Each number is 50 + 12 x the weight over its row's rms, rounded and kept within 0 to 99. Layers, rows and columns count from 0. The size before them is the row's rms in percent of the matrix's.

# up: layer 4 MLP up, 256x96, rms 0.0797, rows 58-81, columns 0-95
# down: layer 4 MLP down (transposed), 256x96, rms 0.069, rows 58-81, columns 0-95
# gate: layer 4 MLP gate, 256x96, rms 0.0786, rows 59-82, columns 0-95
up58 102:49 45 59 52 67 70 53 46 45 40 47 49 71 66 21 54 40 62 71 62 38 36 32 39 39 48 39 46 57 60 73 39 49 50 45 53 56 37 42 42 61 48 43 40 70 61 43 48 56 53 38 45 48 54 48 63 71 40 50 34 43 48 59 42 57 41 48 45 66 41 35 50 78 63 47 41 57 50 58 16 43 56 67 34 63 56 61 48 46 81 63 65 57 72 48 49
down58 103:53 50 49 61 42 61 57 36 45 60 38 55 66 55 46 38 46 57 27 49 61 60 46 70 45 26 53 48 45 42 38 37 44 67 77 47 57 65 42 61 30 21 79 43 54 52 49 28 50 52 46 54 66 58 46 60 60 27 17 34 64 68 54 54 43 41 52 38 53 55 54 55 75 56 58 48 42 42 33 56 50 34 38 52 49 57 46 52 64 47 68 44 34 47 39 49
gate59 092:67 64 59 73 64 40 58 70 46 59 45 36 67 51 52 50 49 56 41 58 73 35 52 75 50 53 51 54 44 69 38 67 50 37 81 47 48 53 60 26 16 39 53 62 48 52 60 57 52 58 38 53 45 47 53 63 65 60 39 60 61 29 47 28 41 41 65 38 59 50 41 53 55 44 53 40 51 43 43 35 54 50 44 56 70 22 36 55 62 51 61 64 63 53 58 48
up59 087:58 58 78 55 60 58 58 49 40 58 50 55 64 45 80 57 46 45 49 57 39 49 57 31 44 65 61 50 47 48 41 58 63 39 60 34 52 34 34 42 45 50 38 57 66 75 48 52 52 54 39 53 81 51 51 46 59 48 52 61 53 38 55 47 53 43 70 59 53 63 64 36 60 50 25 50 62 37 37 43 46 70 54 56 25 27 46 83 60 40 64 70 38 47 39 65
down59 091:48 46 46 49 40 39 51 46 58 49 52 54 62 49 49 55 68 60 52 53 41 62 50 39 37 87 41 60 46 54 43 50 59 49 45 63 31 45 49 44 56 60 45 36 41 38 65 56 59 60 59 48 50 42 57 68 55 42 55 36 28 40 49 50 52 33 44 46 60 34 38 40 47 74 36 71 36 58 45 63 35 59 11 56 64 64 47 45 38 43 59 57 75 60 70 86
gate60 099:42 47 40 51 39 69 43 36 46 53 35 73 60 54 36 67 64 53 47 15 34 43 45 65 65 41 52 33 69 51 55 60 34 65 47 59 21 65 49 55 56 32 72 56 51 58 49 54 52 35 49 57 50 46 59 55 37 56 54 50 48 49 35 51 61 45 57 74 53 38 48 30 32 33 39 50 54 54 58 67 48 65 38 30 41 70 45 35 48 45 55 54 56 21 42 51
up60 094:72 58 64 55 35 60 48 51 52 33 39 33 55 41 67 52 50 61 52 38 68 57 49 49 28 65 48 42 35 63 63 86 47 59 60 59 42 58 60 60 40 45 39 73 56 56 52 61 35 66 48 32 57 63 45 50 44 68 60 44 66 51 33 69 43 28 54 56 31 49 55 66 74 44 43 44 36 64 44 53 50 33 30 54 50 49 38 76 61 46 49 40 46 54 54 61
down60 112:46 42 46 40 45 60 57 48 51 45 61 33 45 38 57 43 59 62 38 51 31 43 68 51 49 73 62 75 44 27 58 47 54 47 40 57 45 50 47 51 46 36 55 46 36 33 75 50 54 62 72 61 60 67 39 67 46 44 62 47 58 42 36 50 84 27 48 46 75 44 47 55 51 52 64 76 64 59 43 64 49 43 24 42 60 58 38 52 56 30 48 41 51 35 32 48
gate61 104:39 56 52 60 56 40 63 46 55 63 57 61 71 64 58 47 67 51 68 69 58 53 55 48 52 71 79 47 43 15 51 50 70 52 60 75 38 43 40 49 13 51 67 54 51 44 43 39 59 34 33 52 62 42 56 61 55 49 44 70 58 42 43 45 53 60 49 28 67 58 28 53 52 41 51 36 56 39 43 33 40 61 38 42 49 40 60 47 48 37 40 43 52 48 68 43
up61 124:50 49 41 52 60 32 56 43 47 53 60 51 84 57 74 46 65 55 78 53 48 49 52 44 56 68 73 33 42 24 39 59 60 48 57 66 49 43 29 48 16 67 50 69 48 41 42 32 57 59 46 56 71 50 56 49 61 37 37 73 47 36 47 50 43 54 56 33 58 71 50 61 44 58 66 47 59 47 47 43 45 53 46 36 44 50 41 51 34 52 48 44 26 46 65 50
down61 124:62 51 45 39 50 49 55 45 55 48 47 40 55 49 55 55 65 55 47 61 47 60 40 49 41 55 53 87 56 31 15 44 54 55 47 56 29 51 56 43 55 50 53 51 46 45 49 53 51 52 46 41 63 56 45 54 48 45 46 44 48 46 50 58 57 50 45 52 91 63 49 35 48 49 37 52 48 49 51 46 52 44 00 48 47 44 50 52 54 50 44 49 49 31 94 72
gate62 116:57 33 66 51 52 57 63 51 62 56 43 66 42 44 45 79 62 52 56 37 65 53 59 54 56 52 59 26 57 45 47 63 62 65 73 61 41 37 66 60 40 28 62 49 41 44 51 39 49 45 35 39 46 45 57 71 49 48 42 62 68 41 51 54 58 54 48 67 53 66 27 29 29 18 29 45 46 59 66 49 54 68 49 55 62 47 56 50 67 56 53 44 59 29 31 46
up62 110:53 47 58 54 47 56 58 43 64 55 59 70 51 53 47 47 62 38 47 57 58 57 39 44 67 55 78 54 38 37 36 48 49 56 59 61 53 48 73 60 49 48 75 52 52 43 61 69 49 54 49 48 35 46 66 62 43 34 50 74 45 37 53 54 54 59 46 56 58 74 49 36 43 29 37 60 32 62 64 44 38 69 55 58 80 66 78 49 54 29 35 34 70 46 48 30
down62 119:53 19 30 60 56 44 43 57 70 39 51 68 39 46 39 47 42 47 39 43 57 54 73 58 59 48 62 49 58 47 63 47 53 58 23 46 47 55 52 66 51 60 47 59 70 47 23 50 50 50 50 49 48 67 52 34 17 42 45 54 49 62 51 40 29 72 50 28 31 60 55 48 45 53 36 55 35 41 52 40 50 41 76 56 73 60 62 41 48 38 61 51 28 48 47 37
gate63 099:57 43 41 41 76 60 49 48 52 47 47 37 21 51 55 69 28 67 63 36 25 44 44 57 50 58 52 67 52 61 40 62 44 62 43 49 36 58 48 63 20 42 62 38 75 43 36 38 56 50 67 57 34 50 49 47 33 41 52 57 35 51 41 37 59 51 33 17 50 53 46 47 37 39 67 50 50 57 52 59 39 33 48 61 37 43 52 46 51 53 54 44 62 55 20 64
up63 097:44 63 21 46 40 31 58 39 37 60 46 57 59 58 51 50 57 38 53 42 66 70 55 63 60 48 48 59 68 37 48 47 73 46 63 50 47 26 43 41 44 51 52 56 26 78 57 61 62 55 37 58 49 47 44 88 66 51 54 49 71 48 55 60 57 57 57 71 54 64 53 61 60 61 38 61 67 39 45 39 58 44 50 50 51 56 42 47 36 41 55 32 41 36 73 70
down63 097:37 53 34 51 36 59 34 54 35 49 59 54 25 51 63 63 57 69 57 56 39 54 40 66 65 64 61 73 42 36 62 25 35 69 64 46 78 35 40 57 32 44 43 59 47 54 54 60 37 46 49 50 55 37 64 32 25 63 31 63 36 59 50 41 28 28 44 32 35 47 39 54 42 44 46 52 50 51 71 54 43 46 48 55 50 49 52 33 66 58 47 55 35 54 51 48
gate64 099:51 47 44 39 70 49 59 49 35 48 46 45 29 28 50 75 34 47 37 47 45 54 43 64 49 53 73 58 45 58 40 39 46 44 58 45 41 55 42 42 47 44 63 66 36 60 45 63 55 52 39 32 27 52 71 42 50 54 48 35 49 46 51 46 64 26 48 26 60 50 30 50 47 41 60 56 47 55 30 42 57 20 23 53 45 25 77 46 54 63 44 67 44 49 39 66
up64 092:33 44 64 41 57 56 41 68 31 48 52 55 49 67 40 43 53 56 56 54 66 54 46 53 55 55 27 37 50 86 53 38 70 61 68 53 47 39 55 47 47 53 51 74 55 56 53 59 39 53 46 39 63 73 63 44 51 63 84 61 37 50 46 61 46 42 52 42 89 79 51 56 57 61 44 45 64 41 60 49 56 53 53 48 56 45 34 51 68 57 55 49 42 72 40 42
down64 102:56 36 55 40 46 47 56 56 58 72 54 60 43 45 34 35 62 52 49 52 61 52 54 43 51 43 48 35 54 49 47 36 18 54 52 62 50 54 43 39 68 37 27 63 57 51 50 41 53 51 49 48 80 67 50 53 29 49 66 63 49 51 66 45 55 59 73 52 49 42 37 38 78 49 75 54 71 76 58 43 56 35 50 53 30 47 69 55 22 46 34 52 43 32 55 42
gate65 109:56 45 40 48 48 55 71 70 50 52 37 74 39 56 40 59 46 62 65 48 29 52 48 56 32 54 53 47 62 29 50 61 51 45 54 65 21 50 38 55 42 43 73 69 65 47 54 24 65 44 34 41 38 49 57 56 46 49 44 37 60 60 41 64 59 57 36 76 68 59 41 26 49 36 61 56 53 33 53 68 64 58 46 35 66 54 57 46 52 53 56 48 61 50 30 28
up65 104:46 57 68 53 45 51 28 45 69 58 47 64 46 45 63 58 75 54 50 56 58 61 70 44 52 57 41 32 38 56 60 40 40 46 37 52 53 52 74 39 57 52 19 59 38 55 41 43 67 39 48 48 40 51 36 55 60 64 72 76 59 52 62 45 48 34 63 26 50 50 45 62 32 55 33 42 35 40 54 45 29 28 49 62 31 33 46 60 50 48 68 41 30 46 47 43
down65 091:64 55 57 61 65 62 30 57 51 44 56 49 23 40 47 59 56 42 40 60 54 28 50 08 51 49 48 30 60 59 69 56 51 50 51 42 36 55 66 28 61 58 40 65 41 45 50 40 63 69 23 40 57 60 67 70 57 62 64 55 57 38 52 53 41 48 50 47 24 42 49 54 52 51 41 52 40 66 50 58 44 46 57 40 51 50 50 50 64 43 63 58 56 42 67 18
gate66 100:52 67 53 49 50 44 53 67 51 53 37 45 48 26 75 58 27 41 61 48 62 45 66 63 55 66 60 58 66 71 63 55 66 49 35 53 56 46 87 41 31 34 59 48 65 43 50 48 39 46 44 33 30 54 60 53 59 49 57 61 78 56 53 43 48 51 52 67 70 61 41 52 30 45 69 45 58 52 39 37 50 41 56 55 62 43 72 45 53 35 44 50 49 53 34 27
up66 098:40 35 78 62 47 54 64 54 62 54 46 57 41 66 56 55 71 58 26 68 58 56 43 55 36 34 44 38 39 38 61 36 39 50 56 37 42 60 36 39 49 52 39 52 23 54 60 33 65 34 23 53 67 43 53 64 51 41 54 48 35 51 35 63 49 48 49 44 38 38 61 48 55 46 41 74 48 34 67 63 37 58 46 44 58 58 49 60 79 32 39 41 62 30 62 51
down66 071:48 52 52 31 66 52 67 51 54 61 39 61 15 57 49 55 41 41 46 44 56 53 59 21 47 39 48 51 52 64 42 60 56 50 55 53 48 47 53 77 70 42 42 71 36 62 47 40 62 43 61 47 55 58 32 93 30 32 55 56 55 64 35 43 66 24 58 56 48 53 46 49 56 55 48 48 47 25 81 41 48 54 54 43 47 51 55 49 53 57 53 36 48 52 41 40
gate67 106:48 43 45 51 63 51 41 68 63 48 43 69 74 46 54 54 68 48 70 58 58 47 42 68 35 27 51 51 54 59 36 26 57 60 56 57 73 43 39 58 41 48 69 45 55 49 53 32 56 38 45 20 53 59 51 38 54 56 32 43 51 58 61 83 54 42 55 33 54 35 36 26 68 46 32 39 56 47 44 35 48 66 52 65 47 51 65 61 65 61 66 66 54 48 51 43
up67 100:49 47 37 52 60 40 68 67 59 55 44 60 57 43 50 64 36 39 62 58 57 77 52 59 47 43 75 51 54 47 15 46 73 31 46 37 66 45 48 58 51 41 44 53 32 24 34 64 55 49 34 48 40 66 67 49 62 58 41 68 62 47 64 74 55 61 54 43 48 55 42 40 58 50 47 40 54 66 42 41 60 46 76 43 46 51 72 33 53 50 67 68 61 56 40 47
down67 101:48 62 50 55 52 40 49 63 56 54 25 48 73 45 37 44 55 42 51 57 65 22 53 49 51 60 55 74 54 51 37 09 42 42 49 39 60 51 53 20 34 50 52 57 83 46 70 64 38 45 52 61 57 50 62 48 48 35 52 63 48 18 63 49 37 51 66 60 62 45 49 46 47 72 41 58 68 54 41 59 55 37 46 52 62 50 51 49 61 51 69 46 57 48 43 52
gate68 102:28 53 71 49 64 88 59 83 58 49 41 74 51 62 63 53 46 51 39 53 58 45 59 52 58 51 68 38 48 36 34 63 46 43 44 65 58 34 50 26 57 51 53 49 47 46 61 58 35 48 37 42 61 55 55 68 48 55 47 67 80 53 67 61 50 46 59 63 67 63 48 52 34 46 60 33 54 38 48 45 55 41 44 46 46 54 28 56 38 65 42 58 51 30 39 61
up68 101:56 60 64 68 38 36 38 63 47 67 42 70 58 51 54 38 54 55 32 57 55 46 56 47 74 51 61 48 56 63 28 46 70 47 41 65 45 40 59 43 31 46 37 63 34 65 45 65 37 42 57 50 54 41 58 58 56 71 51 82 71 49 63 30 57 38 56 42 47 53 46 46 41 46 37 31 42 28 54 74 43 57 55 73 49 64 38 54 60 49 55 72 48 60 55 66
down68 084:46 50 49 39 80 46 37 40 49 42 63 47 44 59 43 41 43 60 61 51 50 57 46 20 53 49 66 68 47 39 36 42 54 33 29 61 54 52 38 52 60 31 61 51 57 41 33 35 51 51 56 62 57 40 64 59 31 55 62 18 51 71 55 57 62 61 42 60 81 40 76 46 43 69 68 53 39 51 55 48 46 67 26 52 59 55 46 50 59 57 56 47 29 47 41 58
gate69 100:39 43 38 28 45 68 46 49 42 67 26 82 52 52 68 55 54 26 46 43 36 46 57 55 41 47 37 44 47 74 58 59 65 61 56 47 39 39 82 71 42 52 60 44 68 47 45 36 41 44 38 41 52 51 56 56 57 45 28 34 62 42 48 35 67 41 60 55 55 66 39 26 43 36 41 59 62 35 47 47 52 44 38 45 52 35 37 52 74 53 54 47 46 35 42 44
up69 101:63 39 70 69 55 39 56 68 65 61 45 41 40 43 52 58 71 64 74 51 55 58 50 65 65 50 81 30 62 47 50 45 50 51 38 65 49 17 46 53 57 41 60 78 33 38 39 51 50 43 57 55 44 46 55 55 56 54 66 38 41 38 45 59 45 53 37 56 49 33 49 47 65 59 38 55 30 57 51 51 50 47 49 60 75 53 35 54 11 54 47 54 58 56 47 43
down69 093:44 57 48 46 41 43 61 60 54 56 59 23 41 46 63 46 65 54 50 44 48 63 50 40 48 38 48 61 44 45 33 56 63 62 57 47 56 56 19 22 76 34 56 49 40 47 41 28 48 48 70 58 70 51 49 59 13 43 62 49 42 66 29 47 48 56 51 64 50 43 67 46 54 36 43 72 67 39 60 58 56 52 42 55 50 55 64 31 43 60 40 45 22 61 64 43
gate70 101:40 66 47 50 40 64 42 52 66 66 48 77 36 63 53 56 55 70 59 68 41 49 50 63 38 25 36 43 62 69 60 42 59 53 55 57 27 35 41 48 56 37 56 59 56 50 62 44 61 44 47 47 53 63 63 35 51 58 59 59 57 43 24 44 63 33 57 40 46 30 50 53 48 35 48 68 38 51 34 71 70 48 73 65 64 45 62 45 56 64 62 45 54 20 51 42
up70 104:60 63 60 49 37 49 53 58 69 46 57 48 70 49 40 28 54 73 54 49 65 46 41 48 50 61 33 54 47 65 32 49 75 35 47 57 50 31 49 54 48 36 43 61 59 69 58 46 52 40 45 41 65 59 46 33 61 47 49 39 66 48 46 58 26 57 48 49 42 31 61 65 58 48 66 53 49 71 23 72 83 43 63 55 56 43 77 55 38 42 43 51 34 37 59 40
down70 100:50 58 50 54 25 45 61 63 63 48 35 37 82 69 65 55 78 42 49 58 60 57 64 44 54 54 57 59 33 46 32 39 62 37 37 48 52 56 62 64 46 64 50 64 46 47 51 56 49 45 73 31 61 45 54 50 39 68 44 36 51 37 37 58 54 41 55 67 58 52 44 59 59 84 38 65 40 53 47 50 41 73 36 60 37 45 45 26 32 60 45 48 49 38 54 66
gate71 082:52 56 59 62 56 52 65 45 66 62 45 50 38 54 58 40 62 52 60 44 19 60 69 60 41 68 64 46 60 51 66 64 40 49 70 53 48 41 47 40 58 43 56 58 52 27 54 49 54 28 54 64 41 65 59 34 62 45 54 60 53 47 58 57 34 43 48 69 59 49 35 58 22 44 65 50 26 53 42 43 41 64 32 36 83 54 66 30 53 48 53 63 44 62 29 41
up71 078:40 45 60 67 60 44 59 45 62 66 43 50 43 42 40 32 42 51 64 33 40 46 69 60 47 54 43 55 57 57 51 54 26 35 50 29 34 38 46 32 64 37 73 55 69 45 52 70 40 32 69 73 36 58 77 36 64 54 72 36 54 38 39 53 56 44 40 57 61 56 53 64 64 53 65 49 41 58 58 48 51 62 53 48 66 51 77 38 52 47 37 71 57 52 40 59
down71 123:45 50 42 28 42 49 56 50 51 60 45 46 53 50 56 23 54 53 46 64 53 62 49 52 56 58 49 89 49 19 47 48 43 50 53 61 54 44 56 50 69 47 43 54 47 48 57 59 28 41 48 52 55 36 50 47 49 46 56 47 55 51 45 40 57 55 21 50 91 53 44 42 44 47 42 79 57 53 56 68 55 40 09 66 58 58 55 41 54 52 46 46 65 50 62 74
gate72 105:46 46 48 58 65 58 78 50 29 51 41 61 51 31 60 80 41 59 35 64 53 53 63 62 43 50 56 58 60 43 70 52 64 53 37 68 36 44 73 35 53 38 56 52 45 62 32 39 69 46 58 38 47 67 45 50 36 55 56 52 54 51 47 34 74 47 70 45 66 37 48 51 41 41 63 67 61 44 53 64 55 44 40 59 43 26 35 65 62 65 54 74 29 48 49 53
up72 099:29 64 65 59 63 35 68 51 31 48 49 55 59 39 58 57 32 57 40 65 78 58 67 52 39 46 54 62 48 38 58 54 65 63 46 41 33 57 62 33 63 48 50 43 42 64 33 64 64 44 44 64 42 52 50 53 29 66 57 59 48 29 61 34 75 56 64 46 57 43 80 61 51 50 68 57 53 45 46 79 59 45 53 50 39 34 39 57 43 58 60 51 35 48 64 33
down72 101:51 43 58 36 58 49 68 59 49 23 48 40 60 60 40 78 49 66 43 69 40 57 43 47 42 40 74 69 61 47 42 64 60 57 62 27 54 48 62 28 63 56 39 37 45 47 53 49 45 56 56 42 66 50 42 49 04 51 36 54 58 29 41 37 59 56 63 54 68 45 46 38 40 50 56 42 43 48 60 42 38 64 27 36 46 40 46 49 52 43 39 68 47 58 48 35
gate73 096:50 33 54 56 37 59 40 52 60 88 55 45 63 53 66 48 59 60 54 60 59 36 54 45 71 52 53 46 48 38 36 45 74 55 58 67 41 45 42 27 39 48 41 41 49 48 73 48 55 37 38 49 70 37 63 54 41 61 68 48 62 47 56 23 69 33 62 43 54 51 35 48 50 55 36 30 48 54 51 19 54 36 47 28 47 36 43 73 43 49 52 49 55 64 60 46
up73 091:56 41 57 55 42 60 46 54 44 82 61 58 63 51 62 46 50 59 63 64 56 38 52 43 78 51 58 54 47 25 27 65 61 48 43 72 29 36 18 37 40 53 45 62 60 53 46 59 53 46 48 47 72 40 55 51 55 58 68 53 62 42 61 28 58 47 60 56 42 57 37 47 33 58 43 23 55 49 62 45 60 42 47 36 50 38 62 80 42 54 56 72 60 58 58 52
down73 109:41 50 55 49 49 46 53 45 52 43 57 57 54 49 43 49 57 50 46 46 53 54 56 54 51 65 42 83 42 35 12 56 34 51 58 52 33 46 51 43 46 50 52 51 47 50 56 45 55 52 51 56 54 57 49 51 43 40 40 57 39 46 43 48 42 39 61 44 99 50 36 33 65 54 50 59 45 49 49 50 53 61 00 48 50 52 42 50 56 49 48 47 59 52 62 75
gate74 099:38 47 55 46 61 43 72 65 53 64 39 52 51 60 55 47 59 57 45 63 57 61 41 70 67 57 74 47 39 49 52 64 76 47 63 79 58 43 52 50 29 36 61 51 62 60 40 51 63 56 55 39 40 37 41 58 57 35 59 30 73 60 64 50 61 62 51 37 72 56 21 48 56 30 60 46 45 45 38 52 53 66 23 48 73 44 44 58 46 68 44 55 47 51 59 55
up74 102:54 59 46 48 30 51 66 57 55 48 57 55 45 61 63 39 62 64 29 49 67 62 45 61 41 56 71 50 37 42 54 66 68 53 66 67 48 44 58 65 41 52 54 64 50 45 39 77 63 43 45 54 56 38 53 46 38 40 49 37 55 59 58 50 57 79 37 54 45 33 41 76 37 44 59 63 28 60 55 66 64 66 44 66 70 40 52 37 48 58 40 33 22 56 63 32
down74 107:76 51 54 34 53 40 44 62 28 72 52 73 69 57 67 50 63 71 39 47 28 60 45 52 53 39 37 52 64 50 56 72 24 62 45 52 50 35 78 43 66 53 39 32 54 41 29 62 49 65 36 40 62 57 39 45 53 36 46 47 52 49 57 71 54 57 55 60 60 64 57 50 64 46 53 43 82 65 41 56 64 34 51 60 47 58 57 42 56 46 56 48 58 49 47 60
gate75 092:44 36 52 62 37 48 51 51 55 75 61 43 56 68 50 52 79 53 39 73 43 51 61 51 67 52 59 68 40 24 30 45 56 49 43 62 51 44 11 53 25 40 55 54 53 52 51 62 60 29 49 56 68 54 50 57 54 54 65 57 54 57 43 26 48 43 46 47 58 44 37 55 57 46 49 27 52 64 48 34 35 33 41 62 54 35 55 59 53 60 31 71 52 51 67 61
up75 089:63 45 51 65 44 43 44 66 70 59 55 49 60 61 53 41 50 56 51 63 49 47 74 47 65 56 53 43 52 28 47 62 74 38 62 67 40 50 48 22 36 50 45 64 51 45 51 49 45 63 41 43 54 49 52 30 40 54 52 50 77 43 37 20 33 52 61 28 56 67 38 55 65 53 59 25 46 71 50 27 40 45 55 46 37 51 63 42 34 47 46 67 47 62 74 51
down75 107:49 50 52 41 46 42 47 53 49 42 44 47 52 53 50 46 58 44 53 52 55 55 44 47 51 63 36 76 49 29 01 52 46 54 56 50 27 52 59 44 48 55 55 51 47 47 55 46 48 48 53 52 60 61 45 50 49 47 47 53 46 44 51 50 45 43 56 51 96 50 43 31 59 50 58 57 54 43 58 43 50 47 00 63 42 45 47 47 52 46 47 45 54 55 81 76
gate76 114:56 34 41 47 50 77 47 44 57 63 49 68 42 43 68 71 57 45 39 40 42 51 69 56 54 64 58 48 50 70 39 32 45 53 59 55 49 54 71 50 47 16 54 54 29 70 35 35 46 46 44 29 55 56 31 55 65 31 36 53 33 52 45 67 44 43 51 48 68 50 30 34 32 24 39 55 48 49 51 48 52 65 63 47 60 50 55 57 75 51 60 68 53 37 46 46
up76 117:27 55 36 46 44 39 45 64 57 52 35 50 61 56 35 50 21 72 61 47 40 53 35 55 48 40 31 58 52 58 77 49 56 46 57 41 68 52 23 51 54 37 60 50 55 34 44 57 46 58 42 27 29 57 55 47 48 61 39 35 47 54 66 68 46 56 44 63 22 24 32 39 39 43 72 51 55 63 52 42 47 62 44 40 49 63 60 66 41 35 47 33 60 55 55 51
down76 107:60 48 51 40 38 46 37 39 72 64 66 60 73 63 49 65 72 52 27 54 53 59 47 30 51 42 42 53 38 50 44 60 38 42 71 42 33 49 49 28 55 60 59 57 39 64 61 56 55 49 52 31 55 33 48 18 43 53 56 27 46 54 41 41 48 50 45 22 75 56 50 50 41 56 62 53 38 50 45 49 43 41 27 45 40 45 63 52 45 51 53 37 79 51 61 73
gate77 099:43 39 39 51 61 42 47 72 55 64 49 55 50 56 42 70 57 43 65 38 32 54 56 49 37 52 71 47 36 64 52 53 43 43 68 64 52 69 42 59 12 45 41 41 56 54 37 34 39 53 52 38 66 55 43 48 44 44 64 56 45 61 48 62 62 47 56 56 50 69 52 63 58 31 21 49 49 37 62 26 61 49 59 80 43 31 49 39 47 37 37 45 51 45 21 44
up77 097:65 52 51 56 47 63 45 51 44 69 62 60 46 54 42 62 60 38 47 47 82 43 59 44 42 25 36 57 42 54 31 38 35 57 64 32 19 39 55 54 46 55 73 50 70 43 34 43 51 54 41 50 36 43 61 44 45 50 46 69 55 38 44 47 23 66 41 19 50 56 35 66 46 51 66 52 40 58 56 73 44 41 50 71 65 59 58 56 52 37 40 45 52 44 50 64
down77 108:42 47 60 54 61 54 60 46 61 63 49 43 46 69 41 55 37 57 39 72 52 46 23 49 45 24 37 50 35 30 48 47 46 42 40 53 66 54 32 44 69 67 42 43 50 59 41 51 37 45 61 47 65 58 46 68 56 37 48 56 46 59 60 53 64 44 50 75 67 57 31 64 52 63 50 54 76 55 58 73 30 46 44 55 49 42 17 50 62 60 29 40 67 51 46 71
gate78 102:43 52 55 34 95 31 65 58 48 45 43 58 27 32 38 66 47 55 40 65 50 50 53 73 78 62 49 50 48 58 45 70 33 63 34 43 72 30 52 51 60 34 60 39 46 33 40 40 61 46 48 35 39 49 71 57 70 57 39 41 54 53 61 46 58 37 54 54 53 59 49 27 50 37 54 58 42 57 56 47 48 72 45 42 60 52 50 45 33 48 55 57 56 52 36 46
up78 112:63 40 45 42 90 52 53 56 66 35 51 40 33 31 80 60 33 58 43 70 57 41 42 51 74 58 43 55 52 54 46 53 37 38 42 35 44 49 47 40 63 50 56 43 23 54 42 39 58 61 62 47 44 37 61 51 50 56 42 35 56 50 52 42 56 46 39 46 41 67 64 48 45 47 61 68 33 67 55 65 58 45 37 54 45 36 31 48 33 43 59 40 80 36 59 59
down78 111:40 51 44 38 57 54 47 60 45 54 52 56 75 55 40 53 47 62 27 52 37 44 49 50 43 54 56 53 47 51 41 34 52 70 50 56 72 55 56 42 56 52 49 54 44 45 41 91 51 55 48 31 51 55 72 60 38 24 72 57 40 62 36 45 81 61 45 34 70 53 60 45 52 55 71 60 77 24 56 43 41 49 38 46 53 45 52 50 26 53 39 67 44 63 54 38
gate79 097:62 42 41 65 41 43 53 44 57 30 40 48 49 47 72 44 43 41 62 43 45 45 62 51 70 34 55 62 71 56 52 48 50 53 52 58 67 34 73 55 56 37 32 61 50 45 75 38 52 52 57 37 57 57 28 68 50 50 34 71 50 52 73 62 51 57 56 48 61 45 50 46 19 33 20 58 48 70 50 45 46 53 73 57 65 69 41 48 51 41 68 56 69 53 40 40
up79 097:50 54 61 50 53 64 33 49 29 64 47 76 55 62 37 58 31 61 55 74 60 51 47 56 38 56 47 50 35 61 71 52 56 54 40 57 39 41 49 48 44 76 57 42 29 32 55 42 71 65 44 37 56 45 70 44 49 41 46 41 75 48 50 30 53 52 61 41 53 36 48 48 74 62 69 53 59 52 68 47 66 67 54 32 52 40 55 51 23 66 34 40 63 40 52 56
down79 086:54 59 33 49 44 17 52 71 43 53 49 45 68 56 58 42 51 60 39 50 49 54 51 87 53 43 39 59 59 47 39 26 43 68 61 44 35 72 79 59 46 50 31 40 46 55 46 32 43 55 44 33 44 57 28 52 78 39 60 62 49 46 54 48 42 43 39 55 73 48 67 40 41 46 27 50 47 62 41 57 37 46 40 53 57 47 50 63 29 46 56 61 56 55 50 41
gate80 108:35 40 80 52 52 52 50 42 49 44 40 74 47 40 44 60 34 56 51 46 46 55 60 56 39 39 25 29 59 60 37 47 50 67 53 46 69 44 60 30 64 40 42 60 64 50 61 57 43 45 56 63 59 38 54 47 66 57 36 50 53 66 61 45 56 43 69 48 56 35 41 44 35 36 35 31 55 51 66 26 53 83 56 44 55 54 41 45 50 74 45 35 59 49 30 25
up80 108:41 57 45 47 51 58 60 61 39 49 59 52 32 36 47 46 55 47 60 46 38 52 44 57 69 49 79 40 40 55 68 57 65 65 37 46 55 51 39 55 45 52 48 57 68 41 75 49 42 63 32 53 36 52 39 46 70 45 52 56 33 48 48 75 48 62 43 41 58 56 55 56 27 44 21 44 87 55 64 55 43 40 65 75 53 80 68 55 39 46 53 42 41 43 46 52
down80 096:44 49 56 33 44 60 46 62 60 52 41 64 50 39 45 56 59 40 45 46 77 51 59 75 45 51 47 74 53 49 47 50 44 75 74 48 33 59 30 66 61 53 56 34 39 37 40 53 46 41 47 59 33 66 24 59 21 58 44 44 69 60 52 48 32 34 46 41 52 44 30 30 55 50 51 57 65 37 45 55 54 44 53 59 51 51 60 58 55 47 24 62 29 42 66 31
gate81 101:54 41 54 52 43 43 53 77 50 62 34 74 50 40 56 53 49 45 47 56 79 62 59 59 28 56 38 51 36 81 35 32 54 52 37 68 35 42 79 38 37 37 49 44 45 68 49 54 44 54 36 39 45 49 73 43 50 60 54 74 74 30 48 60 53 51 47 37 67 54 37 70 52 50 55 34 46 36 41 55 54 38 41 66 61 34 45 42 42 57 44 49 55 48 45 42
up81 096:55 33 46 67 50 71 26 65 49 59 48 87 60 47 59 48 41 40 37 37 77 73 50 50 64 39 40 19 41 60 49 63 41 41 58 52 39 63 59 48 71 57 44 52 28 62 57 59 42 71 46 38 48 50 43 58 29 44 44 54 61 58 64 40 35 59 49 33 33 41 54 49 49 54 33 61 55 47 33 61 39 64 62 61 40 39 45 54 43 43 48 48 59 40 56 47
down81 082:50 66 46 45 53 58 47 37 49 49 71 54 26 55 38 60 37 50 47 49 57 60 57 14 53 20 35 38 56 62 75 54 49 52 40 59 48 47 23 66 64 53 60 52 71 45 51 47 54 52 57 53 54 55 46 62 47 37 65 47 51 68 37 42 63 46 51 51 35 37 58 56 47 19 39 50 41 39 84 59 42 53 74 42 55 58 41 66 56 57 46 53 31 51 57 41
gate82 094:36 48 44 59 54 60 51 66 46 81 54 31 45 39 45 62 39 52 69 58 53 47 52 48 40 45 47 43 62 68 17 51 45 69 50 27 43 55 20 40 58 37 52 28 70 72 33 50 53 44 29 51 58 57 51 54 59 52 44 48 43 44 40 50 59 31 75 32 53 46 30 44 66 47 34 32 52 57 54 48 49 38 46 59 66 33 43 40 41 46 55 36 34 45 55 39